Weights of a small transformer language model.
Size: MLP 704 SwiGLU, 9.5M parameters.
Architecture: RMSNorm before each block, rotary positions, no biases in attention or MLP, normalized queries and keys.
Each number is 50 + 10 x the weight over its row's rms, rounded and kept within 0 to 99. Layers, rows and columns count from 0. The size before them is the row's rms in percent of the matrix's.

# layer 5 attention output (transposed), 256x256, rms 0.176, rows 32-40,160-168, columns 0-255
105:40 45 49 46 51 39 48 55 52 34 48 66 36 43 38 42 52 33 65 50 47 49 57 46 63 29 48 57 67 59 45 48 53 49 57 52 26 69 44 55 42 44 49 43 61 62 59 57 50 46 37 55 47 37 54 66 54 45 41 43 54 66 40 52 49 62 54 37 48 49 45 54 49 46 48 30 48 36 70 50 43 53 45 58 61 57 60 44 48 49 49 64 41 42 41 48 43 65 53 52 62 53 59 73 42 37 40 71 44 56 49 64 46 63 55 39 40 53 33 32 44 36 54 57 51 35 36 56 37 64 73 62 46 64 51 37 64 41 51 46 79 69 49 46 46 40 54 52 68 39 69 43 53 63 49 45 47 60 40 59 53 41 66 51 51 46 34 45 66 37 50 54 33 62 57 66 58 50 45 44 43 55 61 27 36 57 62 50 70 50 51 36 43 52 55 41 63 53 69 53 45 54 47 39 39 62 49 53 56 60 64 51 51 60 36 52 64 55 58 46 47 61 54 60 72 57 49 56 58 50 69 52 44 63 48 61 26 37 46 39 62 57 55 58 46 56 59 30 37 47 53 49 49 58 42 50
095:43 54 46 42 46 58 48 41 27 53 60 44 44 36 46 57 48 43 42 54 55 54 56 48 44 70 47 54 50 48 59 33 61 69 54 57 44 52 49 59 67 45 54 56 54 49 43 31 50 62 65 52 46 62 51 46 34 38 52 32 43 42 47 47 58 32 45 44 40 43 60 40 51 37 36 45 54 59 40 67 52 62 59 38 54 45 34 34 46 31 38 46 50 36 41 47 48 50 52 42 56 39 48 65 59 64 68 51 65 33 51 48 45 72 50 54 46 34 42 67 58 40 56 42 55 33 51 50 29 47 54 56 50 56 65 40 34 46 59 55 49 47 48 66 65 51 40 36 46 71 58 34 16 34 47 44 39 57 51 55 44 46 60 58 46 42 48 62 60 37 40 58 53 48 45 50 30 65 41 46 64 35 53 62 44 38 60 45 28 55 43 65 56 34 42 45 49 56 52 54 38 44 68 41 52 35 36 41 54 48 54 41 41 52 53 49 78 50 66 49 39 50 53 25 60 53 35 51 54 59 42 39 57 38 66 70 57 42 48 49 59 50 45 46 42 40 55 52 57 43 45 55 55 54 64 63
102:52 62 45 50 59 52 51 44 61 47 25 50 51 51 71 44 47 57 43 42 42 60 59 43 50 54 51 54 73 45 48 41 58 52 53 48 49 73 42 41 48 53 48 72 62 43 32 48 51 51 50 55 48 47 37 46 43 67 58 44 51 55 40 46 37 49 56 42 48 53 45 49 53 39 39 55 54 55 47 43 48 53 47 53 46 52 55 52 44 34 40 58 32 45 79 51 32 49 51 47 39 49 69 63 48 44 57 47 71 50 59 46 50 68 53 49 49 50 42 53 27 40 51 57 42 53 34 46 44 55 72 62 52 50 45 53 45 45 47 57 58 30 27 25 57 45 56 47 40 56 53 51 47 46 47 50 69 49 56 62 46 40 37 52 42 45 49 56 50 72 50 44 48 49 44 37 66 64 41 44 48 42 46 49 27 43 39 67 38 55 65 49 60 50 67 42 57 52 44 55 43 47 70 70 43 36 46 68 71 45 66 49 45 36 47 38 28 55 42 62 56 55 63 45 49 40 68 41 34 19 40 52 44 42 46 51 37 78 59 60 39 54 55 62 45 53 72 55 32 51 55 56 51 56 40 42
110:53 47 59 50 45 52 63 53 65 29 69 49 47 53 48 52 52 43 36 54 50 49 54 52 72 46 68 38 50 44 42 33 46 40 53 48 40 46 40 57 52 39 50 41 55 30 34 39 49 61 70 64 47 46 33 35 45 54 69 34 45 41 29 52 45 41 51 57 46 41 49 42 62 51 62 41 43 46 44 47 51 55 51 56 60 52 39 55 43 46 46 35 68 45 66 42 48 60 45 37 36 60 58 39 40 60 56 37 64 55 47 54 68 45 58 69 48 37 59 61 46 43 57 39 37 50 57 70 46 47 40 52 46 54 58 46 46 54 40 47 58 62 38 59 63 59 56 36 54 60 42 48 70 65 43 43 50 68 47 51 37 65 39 32 45 55 51 39 47 45 34 38 37 79 60 47 65 49 59 33 60 49 41 53 60 71 44 52 51 50 68 70 50 57 57 59 51 42 39 44 58 44 51 61 41 39 37 29 61 64 39 28 55 43 66 54 50 55 56 48 59 61 38 46 44 54 54 46 38 43 62 56 57 47 69 33 38 47 74 47 56 46 45 45 47 52 44 53 66 43 61 52 32 50 48 60
105:71 42 40 51 39 54 39 45 52 49 37 56 39 43 49 42 62 54 43 52 48 39 43 60 45 56 34 58 36 45 49 41 32 60 48 56 52 53 57 47 41 36 60 48 52 48 52 53 70 42 56 62 56 50 39 57 50 35 52 67 47 52 53 54 45 38 48 51 56 45 70 62 49 31 59 54 45 51 53 27 42 52 42 48 43 50 48 55 43 35 54 44 70 57 37 60 29 36 44 32 49 43 44 53 51 53 44 26 72 44 57 56 48 43 42 43 61 46 61 51 44 49 66 54 46 43 59 71 60 39 54 51 44 54 51 47 39 46 34 50 38 55 50 51 61 49 65 44 59 36 57 44 52 50 67 74 57 51 42 64 53 35 47 56 48 61 58 48 38 49 50 51 51 52 47 61 39 54 57 52 30 45 53 54 47 47 37 30 63 64 57 45 36 56 42 53 48 60 55 33 37 51 65 51 47 41 65 69 46 41 62 73 45 39 38 51 57 53 51 40 53 46 48 57 59 51 61 49 43 53 46 55 72 33 51 32 56 66 42 65 53 35 59 42 52 25 65 57 39 37 47 45 74 82 74 49
095:44 32 42 40 51 52 40 65 72 52 09 57 38 67 69 49 61 63 59 39 53 40 39 66 45 52 57 62 55 49 57 48 39 49 56 59 53 67 57 47 57 31 29 62 33 47 47 58 63 33 57 53 59 38 60 35 63 39 55 46 50 43 48 69 52 42 56 61 65 67 41 44 63 48 45 35 48 54 55 52 54 43 62 59 49 50 47 69 56 52 57 37 40 40 52 50 43 47 62 49 54 32 45 58 65 60 64 39 55 62 52 47 50 43 51 47 53 66 45 49 53 44 54 63 43 49 44 36 53 47 43 50 39 51 42 50 44 47 50 49 49 37 45 41 43 48 65 56 52 34 38 62 44 48 49 52 43 58 54 47 63 45 59 54 42 38 50 33 48 45 75 45 47 43 47 53 32 30 69 76 59 62 39 43 55 55 62 47 38 56 55 48 36 43 36 34 50 67 61 57 44 48 45 61 60 56 59 52 67 51 47 56 52 51 68 46 48 40 51 65 36 54 54 49 61 52 72 62 47 58 69 49 52 51 33 69 41 59 42 44 58 42 47 79 50 55 52 47 54 48 47 57 46 44 53 42
088:58 48 55 36 43 59 48 38 54 54 56 49 58 37 59 52 48 48 54 48 68 53 42 62 42 45 47 39 55 61 80 46 58 54 62 41 61 44 52 35 51 48 52 45 48 29 52 46 35 52 23 50 61 39 44 44 44 42 68 65 36 51 44 38 43 53 48 38 38 54 64 39 57 57 38 49 47 36 54 44 55 55 35 51 65 46 41 39 54 48 51 39 48 28 49 48 45 50 65 53 61 76 42 50 44 50 58 43 54 47 64 50 67 33 52 55 41 49 52 50 52 25 54 36 63 61 62 55 51 60 53 35 38 36 54 41 47 55 42 46 50 61 43 37 58 62 67 65 66 60 50 56 49 55 69 58 55 54 53 50 60 52 57 56 43 47 58 44 52 41 40 35 53 43 17 48 44 56 48 38 55 38 54 55 64 48 45 56 55 48 58 56 72 50 47 48 61 52 67 57 35 56 60 47 40 60 63 69 46 48 46 44 41 51 48 59 46 43 56 74 49 51 67 48 51 26 53 67 50 66 39 48 49 53 44 61 69 47 85 48 63 57 61 51 64 41 44 46 56 55 39 56 37 32 58 58
096:46 48 50 52 42 48 51 51 48 38 40 64 59 62 59 63 52 35 56 43 52 55 42 54 38 64 44 42 56 64 53 38 53 59 47 52 67 38 49 40 55 40 46 30 54 38 57 46 42 56 30 65 49 53 53 39 66 39 61 33 41 52 44 56 36 57 46 62 51 78 52 41 63 55 60 42 41 51 37 63 42 57 52 52 54 64 56 58 47 47 44 28 52 54 60 52 54 41 53 50 71 35 51 56 48 49 60 67 52 47 47 38 51 29 57 44 49 58 46 64 69 53 51 67 44 49 50 56 44 59 41 43 46 47 40 53 60 62 23 50 55 56 57 57 37 77 35 54 58 46 33 44 57 37 55 48 45 49 50 45 51 54 56 49 48 48 56 68 58 36 55 51 52 54 51 45 50 79 52 40 47 33 69 37 44 64 36 22 51 56 57 49 65 49 48 64 50 37 43 46 55 35 50 63 52 39 39 45 58 35 63 52 75 29 35 52 47 51 55 57 48 56 48 49 40 36 33 59 62 27 63 37 66 44 48 51 35 42 52 46 53 36 68 68 44 40 43 45 44 43 46 50 51 38 49 41
098:63 56 48 43 55 40 65 62 56 45 46 34 55 48 43 63 48 51 47 54 59 59 36 53 47 44 49 49 63 51 32 42 39 42 36 66 56 56 40 58 39 60 38 62 50 59 54 68 41 44 54 51 32 45 54 45 60 51 54 58 46 55 48 54 38 59 59 39 56 45 54 71 58 46 57 73 63 69 48 37 66 54 42 63 65 32 68 55 44 60 58 39 51 57 46 60 59 47 64 46 47 43 39 50 36 43 44 55 47 37 66 56 41 65 58 47 48 42 53 62 59 48 66 59 50 40 53 56 32 46 46 45 62 64 42 56 59 43 26 36 41 46 63 58 38 45 61 55 50 60 49 27 43 42 46 49 29 41 57 62 47 32 30 57 37 64 45 28 48 39 62 47 51 55 51 54 24 44 35 43 51 49 52 50 51 64 41 31 57 42 59 54 46 50 64 31 59 55 51 33 62 46 53 46 20 54 48 35 45 46 39 63 59 46 62 38 33 52 51 55 40 48 41 28 51 50 59 61 49 47 57 32 49 49 44 57 43 47 34 35 50 52 49 60 69 39 53 54 49 56 65 57 59 66 53 47
092:50 52 66 58 56 59 50 41 59 55 39 37 59 58 50 63 39 37 54 52 67 58 46 48 55 54 59 48 48 36 62 35 42 72 62 59 48 36 50 36 52 44 41 54 40 43 49 54 49 49 52 56 38 60 54 41 60 47 66 59 27 36 61 43 40 40 64 62 50 41 71 46 59 51 53 60 50 38 38 63 42 32 46 54 66 54 43 40 59 55 38 56 54 65 48 37 56 43 78 47 55 46 52 50 49 72 62 51 63 46 49 56 56 33 40 46 51 51 50 56 55 42 60 63 55 58 51 37 51 31 40 35 69 42 47 59 47 43 51 61 15 58 48 45 63 41 60 59 26 57 37 48 38 45 42 45 40 37 47 48 63 43 33 61 56 56 58 54 44 58 58 38 52 60 45 44 68 62 43 45 49 60 42 64 49 49 60 57 40 28 28 66 70 55 56 54 36 50 49 45 47 50 66 62 52 40 43 53 54 34 53 72 49 51 52 49 43 32 38 52 47 39 52 46 46 46 50 63 58 50 49 47 62 44 42 38 41 37 56 40 37 54 71 58 56 44 46 57 56 37 53 39 45 27 57 37
092:58 52 61 55 61 43 41 50 65 38 30 46 49 63 50 35 57 38 50 34 64 60 38 52 34 56 42 59 35 58 47 55 28 29 50 49 47 52 44 36 51 52 58 46 52 55 47 41 51 39 37 40 40 49 59 56 43 54 56 51 71 53 64 56 38 64 52 60 43 39 51 46 47 46 45 53 53 35 62 26 50 40 41 42 56 56 57 60 57 45 51 53 66 46 63 49 48 49 66 50 51 36 52 62 51 20 38 45 59 45 48 37 47 15 63 52 39 35 59 43 23 46 44 29 42 56 57 61 60 47 42 61 54 43 60 58 62 46 48 40 45 65 47 56 49 45 54 57 64 47 25 56 69 51 45 47 64 52 46 59 37 51 48 44 45 36 50 66 41 52 51 51 52 51 61 51 55 40 56 44 43 36 43 35 43 59 34 60 60 53 50 37 53 59 60 55 51 55 50 48 36 49 28 48 53 54 51 55 47 51 38 37 65 51 57 50 35 36 47 63 74 50 42 64 60 33 52 49 52 49 63 40 40 48 29 37 48 43 51 52 51 49 63 54 52 78 40 47 55 57 72 48 32 55 56 58
100:41 43 46 46 34 55 55 46 69 34 60 59 57 50 44 64 68 55 42 54 33 52 29 47 57 37 54 59 40 55 55 48 55 41 45 49 45 35 64 42 61 42 51 33 38 42 60 60 56 48 41 38 50 46 46 43 47 55 30 57 41 53 57 65 57 57 37 32 56 56 55 62 47 50 67 43 43 51 58 55 41 48 64 51 70 62 62 29 67 53 68 52 44 48 31 36 64 44 44 36 51 27 44 56 47 35 30 46 36 46 42 54 56 50 53 45 64 57 45 48 79 45 46 32 60 53 40 53 48 50 33 44 47 51 52 50 37 40 61 56 48 52 50 57 48 60 51 59 49 50 45 52 55 47 44 63 36 47 49 47 58 57 49 63 55 57 48 54 49 35 60 50 34 27 59 56 45 32 53 38 62 49 42 47 60 35 47 33 51 20 31 38 26 50 47 49 68 44 60 46 62 46 43 39 47 67 54 49 41 60 53 47 43 61 53 59 64 50 49 41 53 47 34 46 33 60 49 41 53 70 57 41 66 63 52 66 48 41 47 57 66 43 61 53 53 64 40 50 70 44 49 62 44 49 46 62
089:68 54 60 44 70 55 34 55 37 52 51 45 56 50 60 25 46 52 58 49 51 57 63 52 48 55 51 49 56 43 52 34 65 60 49 62 60 43 51 61 46 34 57 53 56 55 52 52 35 35 39 49 52 46 65 55 49 62 39 61 40 53 49 62 54 48 57 36 59 52 53 38 42 50 49 58 64 72 50 73 37 50 59 44 56 43 55 64 66 63 53 70 34 45 43 40 55 43 65 53 66 61 55 58 58 41 45 74 49 52 42 57 47 23 58 28 53 74 51 61 58 62 47 78 57 54 43 44 60 51 55 53 51 40 44 57 50 57 45 62 42 21 47 44 36 35 60 61 37 49 58 57 38 44 59 50 34 34 46 46 50 42 50 55 39 44 20 59 56 46 62 56 57 46 53 49 35 50 39 40 45 46 63 44 25 51 54 45 56 50 32 49 34 50 45 39 65 50 65 37 43 38 39 42 59 55 56 69 45 55 69 72 40 40 37 66 48 37 54 54 41 53 47 50 43 54 44 61 54 63 65 54 49 55 52 47 49 54 62 47 61 54 53 55 57 52 64 46 43 47 50 43 55 50 54 49
102:40 54 55 41 43 43 48 46 47 46 50 55 53 84 40 48 28 52 62 54 40 44 49 47 63 48 37 46 36 34 37 64 64 46 60 29 28 46 45 49 52 35 54 38 53 71 58 47 49 74 37 48 49 53 57 42 61 52 46 34 51 59 57 34 55 56 56 52 73 48 41 48 53 59 52 45 71 52 69 46 52 72 62 58 43 65 59 45 41 44 56 52 35 39 54 65 48 60 65 71 67 39 52 57 55 37 53 52 29 41 35 41 49 50 50 60 33 58 43 29 53 45 42 48 65 31 40 37 45 47 52 57 54 55 50 33 38 63 63 56 58 39 60 51 59 56 49 55 55 50 43 51 39 47 46 54 47 50 33 39 58 60 48 48 29 55 69 55 56 56 36 62 48 38 50 47 40 43 57 49 61 58 59 60 62 50 60 67 72 36 47 58 48 55 54 52 63 51 49 51 62 42 28 68 55 64 53 39 54 49 49 40 52 50 68 50 41 32 45 64 29 47 58 50 53 47 33 47 56 64 55 52 45 46 47 57 46 48 63 43 50 48 53 45 47 46 49 42 62 68 49 40 48 47 36 51
096:34 61 52 49 67 47 45 38 50 74 64 40 73 36 40 38 56 48 46 64 40 62 59 41 50 62 43 35 62 33 47 36 43 52 54 46 47 51 50 46 53 64 73 45 49 57 57 40 61 54 61 44 58 55 47 58 45 51 60 62 65 53 57 40 48 59 48 32 35 48 53 73 58 56 42 43 56 49 68 48 40 53 49 49 39 44 53 32 55 49 46 41 66 43 37 49 57 59 41 47 52 45 67 40 40 53 41 40 53 40 60 52 57 38 42 34 58 52 66 44 55 63 58 54 56 52 66 67 55 60 62 46 44 50 49 58 55 54 52 47 39 55 59 49 44 48 33 29 62 43 48 50 65 61 56 47 46 39 42 42 25 53 57 36 68 57 49 74 58 58 47 51 66 62 58 40 40 62 46 42 48 37 44 47 40 45 52 46 44 54 63 67 38 36 67 49 58 43 49 46 37 52 47 35 62 46 60 55 58 47 42 55 60 50 53 32 49 49 55 34 75 73 54 56 45 44 38 54 48 32 32 59 52 32 64 55 68 40 48 37 68 52 50 44 40 41 56 71 39 51 40 61 53 47 36 53
090:53 73 44 54 45 44 29 41 50 66 48 53 53 49 53 42 54 57 39 49 51 56 61 49 50 60 46 50 49 43 47 24 59 41 42 59 42 62 55 49 48 40 49 58 58 59 48 49 52 61 56 62 48 50 48 74 61 51 29 28 45 63 41 64 52 45 55 53 52 49 47 55 42 57 53 63 47 49 44 65 39 54 41 58 45 49 53 43 39 65 40 50 56 58 65 37 43 30 39 42 36 39 44 50 54 50 52 37 53 54 48 66 30 76 46 58 47 57 37 49 55 76 61 35 50 35 52 39 51 33 69 59 37 57 57 61 38 41 57 55 33 44 45 50 38 44 45 18 46 45 46 55 41 59 43 50 54 42 34 41 62 35 42 45 67 64 40 53 69 62 44 55 54 37 65 44 63 54 56 56 48 45 44 39 36 50 55 31 56 57 56 43 51 52 59 53 31 61 45 47 44 50 64 50 54 50 50 35 38 38 49 50 48 61 54 64 51 61 41 28 62 51 56 39 55 61 44 27 55 54 61 47 64 47 47 47 23 43 27 36 49 46 58 43 42 57 55 44 45 42 49 43 70 36 58 45
099:59 38 36 63 58 53 43 49 53 74 60 47 53 43 47 40 56 59 55 38 58 49 49 73 56 66 52 54 46 46 51 50 46 50 59 37 43 38 50 45 39 57 54 61 51 61 68 42 55 36 61 35 41 32 42 54 38 54 39 64 48 55 45 39 57 52 54 48 62 28 48 64 31 48 71 47 53 61 60 29 50 46 49 22 45 54 45 44 35 48 54 56 50 46 68 60 35 68 59 38 36 52 49 51 40 47 41 47 35 62 64 54 51 49 51 39 58 51 64 31 51 58 59 48 40 51 43 49 42 38 63 50 50 50 46 58 65 52 56 55 57 54 50 39 46 33 52 64 38 40 61 39 61 52 24 51 59 37 49 53 65 45 51 52 46 54 46 47 49 36 30 48 43 47 57 69 54 26 56 63 56 63 35 59 76 50 44 75 49 48 46 47 35 68 44 44 45 50 79 55 42 62 45 47 40 55 46 39 35 56 53 46 38 42 58 46 46 58 40 66 44 41 48 55 33 56 53 59 41 59 42 61 35 53 42 45 42 65 39 64 52 49 46 56 72 51 58 53 56 59 62 64 49 38 51 46
097:41 54 58 63 33 77 38 49 44 37 51 49 31 41 56 37 60 54 56 66 62 44 69 41 57 56 48 55 46 35 44 49 48 60 41 51 51 52 59 42 55 49 60 41 59 40 57 48 44 56 56 33 64 55 29 39 54 57 46 44 34 57 59 34 59 60 34 57 36 35 49 33 33 59 40 46 41 39 59 66 38 36 51 40 32 60 50 45 62 47 46 52 57 50 38 55 48 30 41 61 52 53 41 37 57 34 64 45 52 73 41 44 58 44 41 61 54 41 38 38 41 67 41 45 56 59 43 55 64 55 54 52 54 26 57 44 32 50 42 59 50 39 56 55 56 53 51 56 63 55 48 64 66 64 53 60 66 55 25 43 57 50 50 45 67 54 25 54 43 63 46 58 28 63 46 44 72 55 66 59 56 54 62 48 55 47 49 58 43 47 48 54 52 47 50 55 31 54 50 64 53 52 34 56 46 37 47 56 43 48 43 49 55 60 47 55 64 53 60 38 59 72 46 59 44 50 36 41 55 51 45 40 54 39 38 29 41 47 58 51 38 53 72 50 57 51 50 53 69 40 49 46 41 36 50 57
# layer 5 attention value, 128x256, rms 0.17, rows 33-41, columns 0-255
095:63 44 61 51 58 37 41 51 51 60 38 59 50 68 53 49 53 39 45 43 50 62 47 56 36 57 39 48 65 26 54 58 38 44 39 49 37 37 53 57 46 54 71 42 47 57 52 39 48 50 53 44 64 57 44 44 51 54 57 52 74 57 54 55 56 56 49 50 46 66 55 37 37 39 54 59 49 65 71 65 49 60 53 51 65 49 54 43 38 39 41 46 36 48 40 55 69 40 47 55 43 44 36 58 40 42 28 24 55 40 55 43 46 46 48 26 55 78 49 49 50 42 48 50 47 43 49 44 70 60 64 46 51 36 56 59 28 46 28 48 49 47 41 44 41 48 68 65 52 63 56 55 43 52 60 47 61 50 52 40 52 44 41 55 35 60 38 45 44 42 51 35 64 31 48 65 56 47 60 51 29 33 62 50 41 48 53 39 58 48 58 34 53 49 38 65 42 62 50 62 60 44 57 53 43 60 64 52 50 59 45 57 52 46 54 51 39 49 44 57 50 60 69 40 53 43 48 55 49 54 47 45 59 35 47 37 55 48 31 29 36 64 59 48 53 24 44 35 64 34 31 34 57 55 38 39
099:66 49 37 39 55 55 51 47 39 39 66 52 52 51 51 46 55 38 37 52 73 35 59 58 62 50 38 53 42 39 42 46 52 35 41 55 44 46 52 47 43 47 55 75 40 35 50 37 46 40 66 62 52 35 59 65 56 59 38 61 57 59 45 41 47 55 68 38 60 56 65 64 42 56 40 51 64 50 59 61 47 40 55 52 45 29 56 53 51 73 58 46 64 52 52 57 70 59 35 52 52 26 61 55 52 70 63 58 59 46 38 51 50 30 50 52 68 61 47 47 38 55 59 50 44 55 61 49 40 48 49 32 50 46 55 44 50 58 33 31 47 56 31 51 62 55 49 53 48 66 56 44 51 51 50 64 27 35 57 48 56 45 48 19 56 35 57 60 34 47 34 43 41 37 52 33 72 52 61 42 42 42 58 48 51 39 56 50 46 57 45 48 42 53 55 39 63 61 63 64 32 56 58 44 44 46 37 42 51 59 61 56 42 51 59 41 52 47 46 52 58 57 45 57 44 40 51 57 50 51 52 55 52 48 42 44 59 47 47 43 52 22 41 65 71 62 61 55 47 50 44 39 38 32 69 64
099:53 43 38 43 51 40 48 54 59 35 38 44 60 46 59 42 61 57 63 43 50 44 35 50 53 58 44 54 67 29 65 44 35 37 51 49 56 62 41 47 58 60 69 55 54 49 50 53 36 43 60 50 41 52 62 52 69 51 46 44 40 65 39 39 52 67 55 49 45 39 52 46 42 52 44 57 54 40 54 71 55 49 65 59 59 51 51 59 64 73 54 56 54 31 62 55 55 43 39 48 60 34 53 47 44 44 47 53 29 58 28 50 48 61 41 72 58 40 47 45 33 54 50 55 50 45 59 48 59 48 49 28 42 51 46 45 46 41 47 56 34 48 42 44 40 54 50 49 40 55 31 48 50 32 66 40 47 25 51 62 57 28 67 60 70 47 42 65 65 61 56 66 63 37 46 55 65 48 53 57 47 52 48 45 42 46 58 57 51 41 42 32 54 67 61 57 42 49 66 48 39 49 70 47 59 49 53 55 42 77 60 65 73 32 56 34 60 49 36 36 39 40 52 56 44 51 51 49 43 46 51 45 44 35 34 36 70 44 42 43 53 52 39 64 38 55 45 47 58 57 37 48 35 53 46 58
105:54 48 46 37 63 42 56 46 56 71 59 46 58 66 67 45 50 46 35 52 44 38 36 42 51 56 52 55 37 64 58 62 49 59 52 46 42 70 35 56 53 61 51 43 52 48 54 37 54 53 54 47 62 54 50 54 45 58 41 46 55 33 49 39 50 49 46 67 62 55 41 39 57 65 59 47 62 55 82 34 45 50 56 45 52 33 58 42 51 44 55 58 50 39 29 44 55 34 46 40 40 49 39 59 68 62 42 49 59 45 42 35 53 47 51 43 42 58 71 41 60 50 37 61 49 48 66 55 59 55 43 56 60 37 49 51 73 79 33 64 50 64 56 53 56 66 57 49 39 44 44 41 59 64 48 42 38 44 37 58 65 47 47 61 55 52 55 33 54 43 55 53 40 42 43 31 61 52 54 62 43 56 48 49 72 42 59 42 44 54 55 66 50 51 51 53 51 52 26 71 53 43 42 47 58 39 53 48 47 63 57 36 42 49 55 53 59 57 38 59 73 58 52 55 54 56 42 40 67 43 57 48 46 57 56 63 67 65 15 50 54 66 53 35 57 52 28 50 35 36 55 55 52 55 54 55
098:52 52 51 51 48 31 56 51 33 65 49 54 51 59 45 37 38 37 65 58 44 57 40 54 60 50 54 30 51 67 48 53 53 45 45 22 46 49 60 41 42 62 60 46 47 50 43 49 46 66 41 36 55 15 37 54 47 46 74 43 49 57 50 44 45 56 58 37 49 58 61 47 51 51 61 53 51 30 29 49 44 64 56 50 35 46 64 50 40 37 63 38 47 69 62 48 50 33 55 54 46 45 57 55 56 57 55 64 48 35 55 49 54 55 46 45 51 42 55 49 45 53 50 45 58 44 53 54 46 47 56 44 48 51 81 37 40 53 74 47 49 62 56 35 58 32 36 53 60 47 56 54 64 49 63 57 41 39 47 37 63 54 60 47 52 38 60 59 47 42 53 35 50 29 45 62 49 39 62 36 69 56 66 56 47 52 59 56 50 64 54 58 73 27 43 58 58 50 49 40 49 34 50 36 33 43 46 69 54 74 40 53 58 49 58 45 29 52 57 66 43 57 50 44 44 33 62 39 35 49 57 50 53 59 49 48 42 52 52 58 33 59 47 55 59 60 60 49 41 34 44 62 56 33 49 39
090:55 43 52 58 21 57 76 57 57 55 48 63 39 40 53 64 56 68 59 35 40 39 58 55 50 40 49 38 60 30 51 35 39 51 57 31 61 28 58 42 63 25 49 54 52 44 50 63 49 51 45 36 64 48 50 48 56 56 52 46 42 66 41 59 56 45 31 38 59 64 58 64 67 45 30 34 41 53 48 28 56 56 55 35 43 34 65 46 55 57 67 35 51 46 38 43 30 34 51 47 46 64 43 56 46 44 61 67 55 64 57 65 40 41 45 33 65 34 46 43 25 70 30 54 41 59 57 57 43 57 52 38 46 45 53 39 37 44 53 43 53 50 38 50 54 50 38 40 62 49 45 53 51 38 53 41 35 64 52 56 60 28 41 47 52 44 50 40 50 69 50 64 48 57 59 64 42 55 53 43 43 54 46 37 45 49 54 55 55 54 56 40 45 55 39 42 51 48 54 46 46 38 64 50 37 48 61 46 66 46 33 49 52 77 54 52 47 55 44 45 58 38 41 56 44 49 34 52 54 36 42 65 34 66 39 54 54 50 47 49 45 58 57 49 50 44 49 53 46 64 53 47 46 58 47 43
096:69 36 40 39 47 63 41 43 60 52 53 38 70 77 41 59 57 47 35 46 62 47 67 45 51 52 54 34 50 48 37 55 63 40 40 53 51 31 37 54 46 52 43 51 73 58 61 47 51 55 59 70 53 52 62 34 49 46 35 41 36 53 56 42 46 35 61 50 48 40 52 47 61 59 64 53 67 43 53 38 55 52 42 47 52 49 46 59 48 37 53 62 57 40 67 62 47 62 42 62 45 61 36 54 71 63 49 39 46 44 48 51 32 61 45 41 58 45 43 42 44 38 59 34 51 60 59 56 62 38 68 41 50 65 31 47 38 52 48 59 39 44 51 31 55 45 48 48 47 43 46 44 64 46 56 25 46 53 46 54 55 57 58 65 43 57 49 64 27 53 55 48 54 41 53 40 66 37 54 49 56 39 51 54 51 67 38 52 46 40 53 70 51 60 62 39 43 68 40 39 41 50 58 49 38 61 31 62 46 37 47 41 40 40 42 57 23 39 49 35 68 46 65 55 47 54 54 40 55 72 31 51 41 55 47 50 57 55 58 33 56 36 49 52 46 51 56 50 42 52 59 32 39 45 41 36
097:47 61 52 55 40 46 32 63 66 63 51 47 50 34 65 63 45 44 39 47 46 35 45 58 53 60 58 51 51 54 48 63 56 45 71 48 64 52 54 55 46 48 39 45 63 56 50 28 64 54 69 54 64 63 50 59 32 53 43 47 60 36 46 48 55 57 57 60 42 52 51 38 49 56 46 50 37 49 63 68 37 56 40 57 38 48 45 52 50 47 48 52 54 54 38 44 61 44 43 27 49 53 58 52 36 47 54 45 47 42 70 58 59 44 55 41 61 46 30 56 40 62 65 52 58 46 37 27 52 27 55 53 56 40 46 46 54 40 57 56 36 53 52 41 57 37 38 60 54 38 55 72 50 55 65 38 42 50 50 48 60 41 62 61 55 48 40 54 45 29 47 62 48 53 49 55 45 60 44 40 20 51 34 70 33 43 46 51 49 41 55 50 60 53 56 36 53 50 46 47 46 18 47 45 55 51 59 38 65 33 63 48 41 65 60 66 47 56 49 33 40 56 52 38 54 49 54 40 66 32 46 65 52 47 74 41 64 53 28 51 45 47 46 62 46 38 39 46 46 57 48 37 56 66 65 73
100:56 46 51 38 72 52 48 53 42 68 51 65 50 45 42 46 51 30 35 68 62 49 55 50 56 62 64 57 68 45 54 70 39 65 50 50 48 55 67 35 38 45 69 57 62 50 66 55 39 51 53 57 38 58 40 60 52 53 42 39 35 50 52 73 53 41 60 56 45 68 48 44 67 48 44 49 49 62 52 39 44 53 60 53 43 49 39 55 54 60 68 28 40 52 41 41 48 56 41 36 27 36 60 56 46 37 36 49 40 60 42 61 58 43 37 43 60 39 47 55 58 55 55 45 46 61 55 63 44 64 55 37 55 49 50 59 58 58 41 54 59 63 56 33 54 50 44 45 39 54 52 42 50 61 60 66 39 36 53 49 54 54 51 53 56 45 51 56 47 50 46 50 72 55 35 41 52 63 82 43 51 43 56 44 58 42 41 48 38 28 58 37 47 48 66 24 51 25 60 37 56 49 53 41 47 41 68 55 47 54 40 52 42 52 59 54 45 55 42 46 51 61 62 41 55 41 36 42 54 43 41 44 70 57 51 51 38 61 44 77 54 39 47 46 44 55 41 44 37 55 58 51 69 46 72 41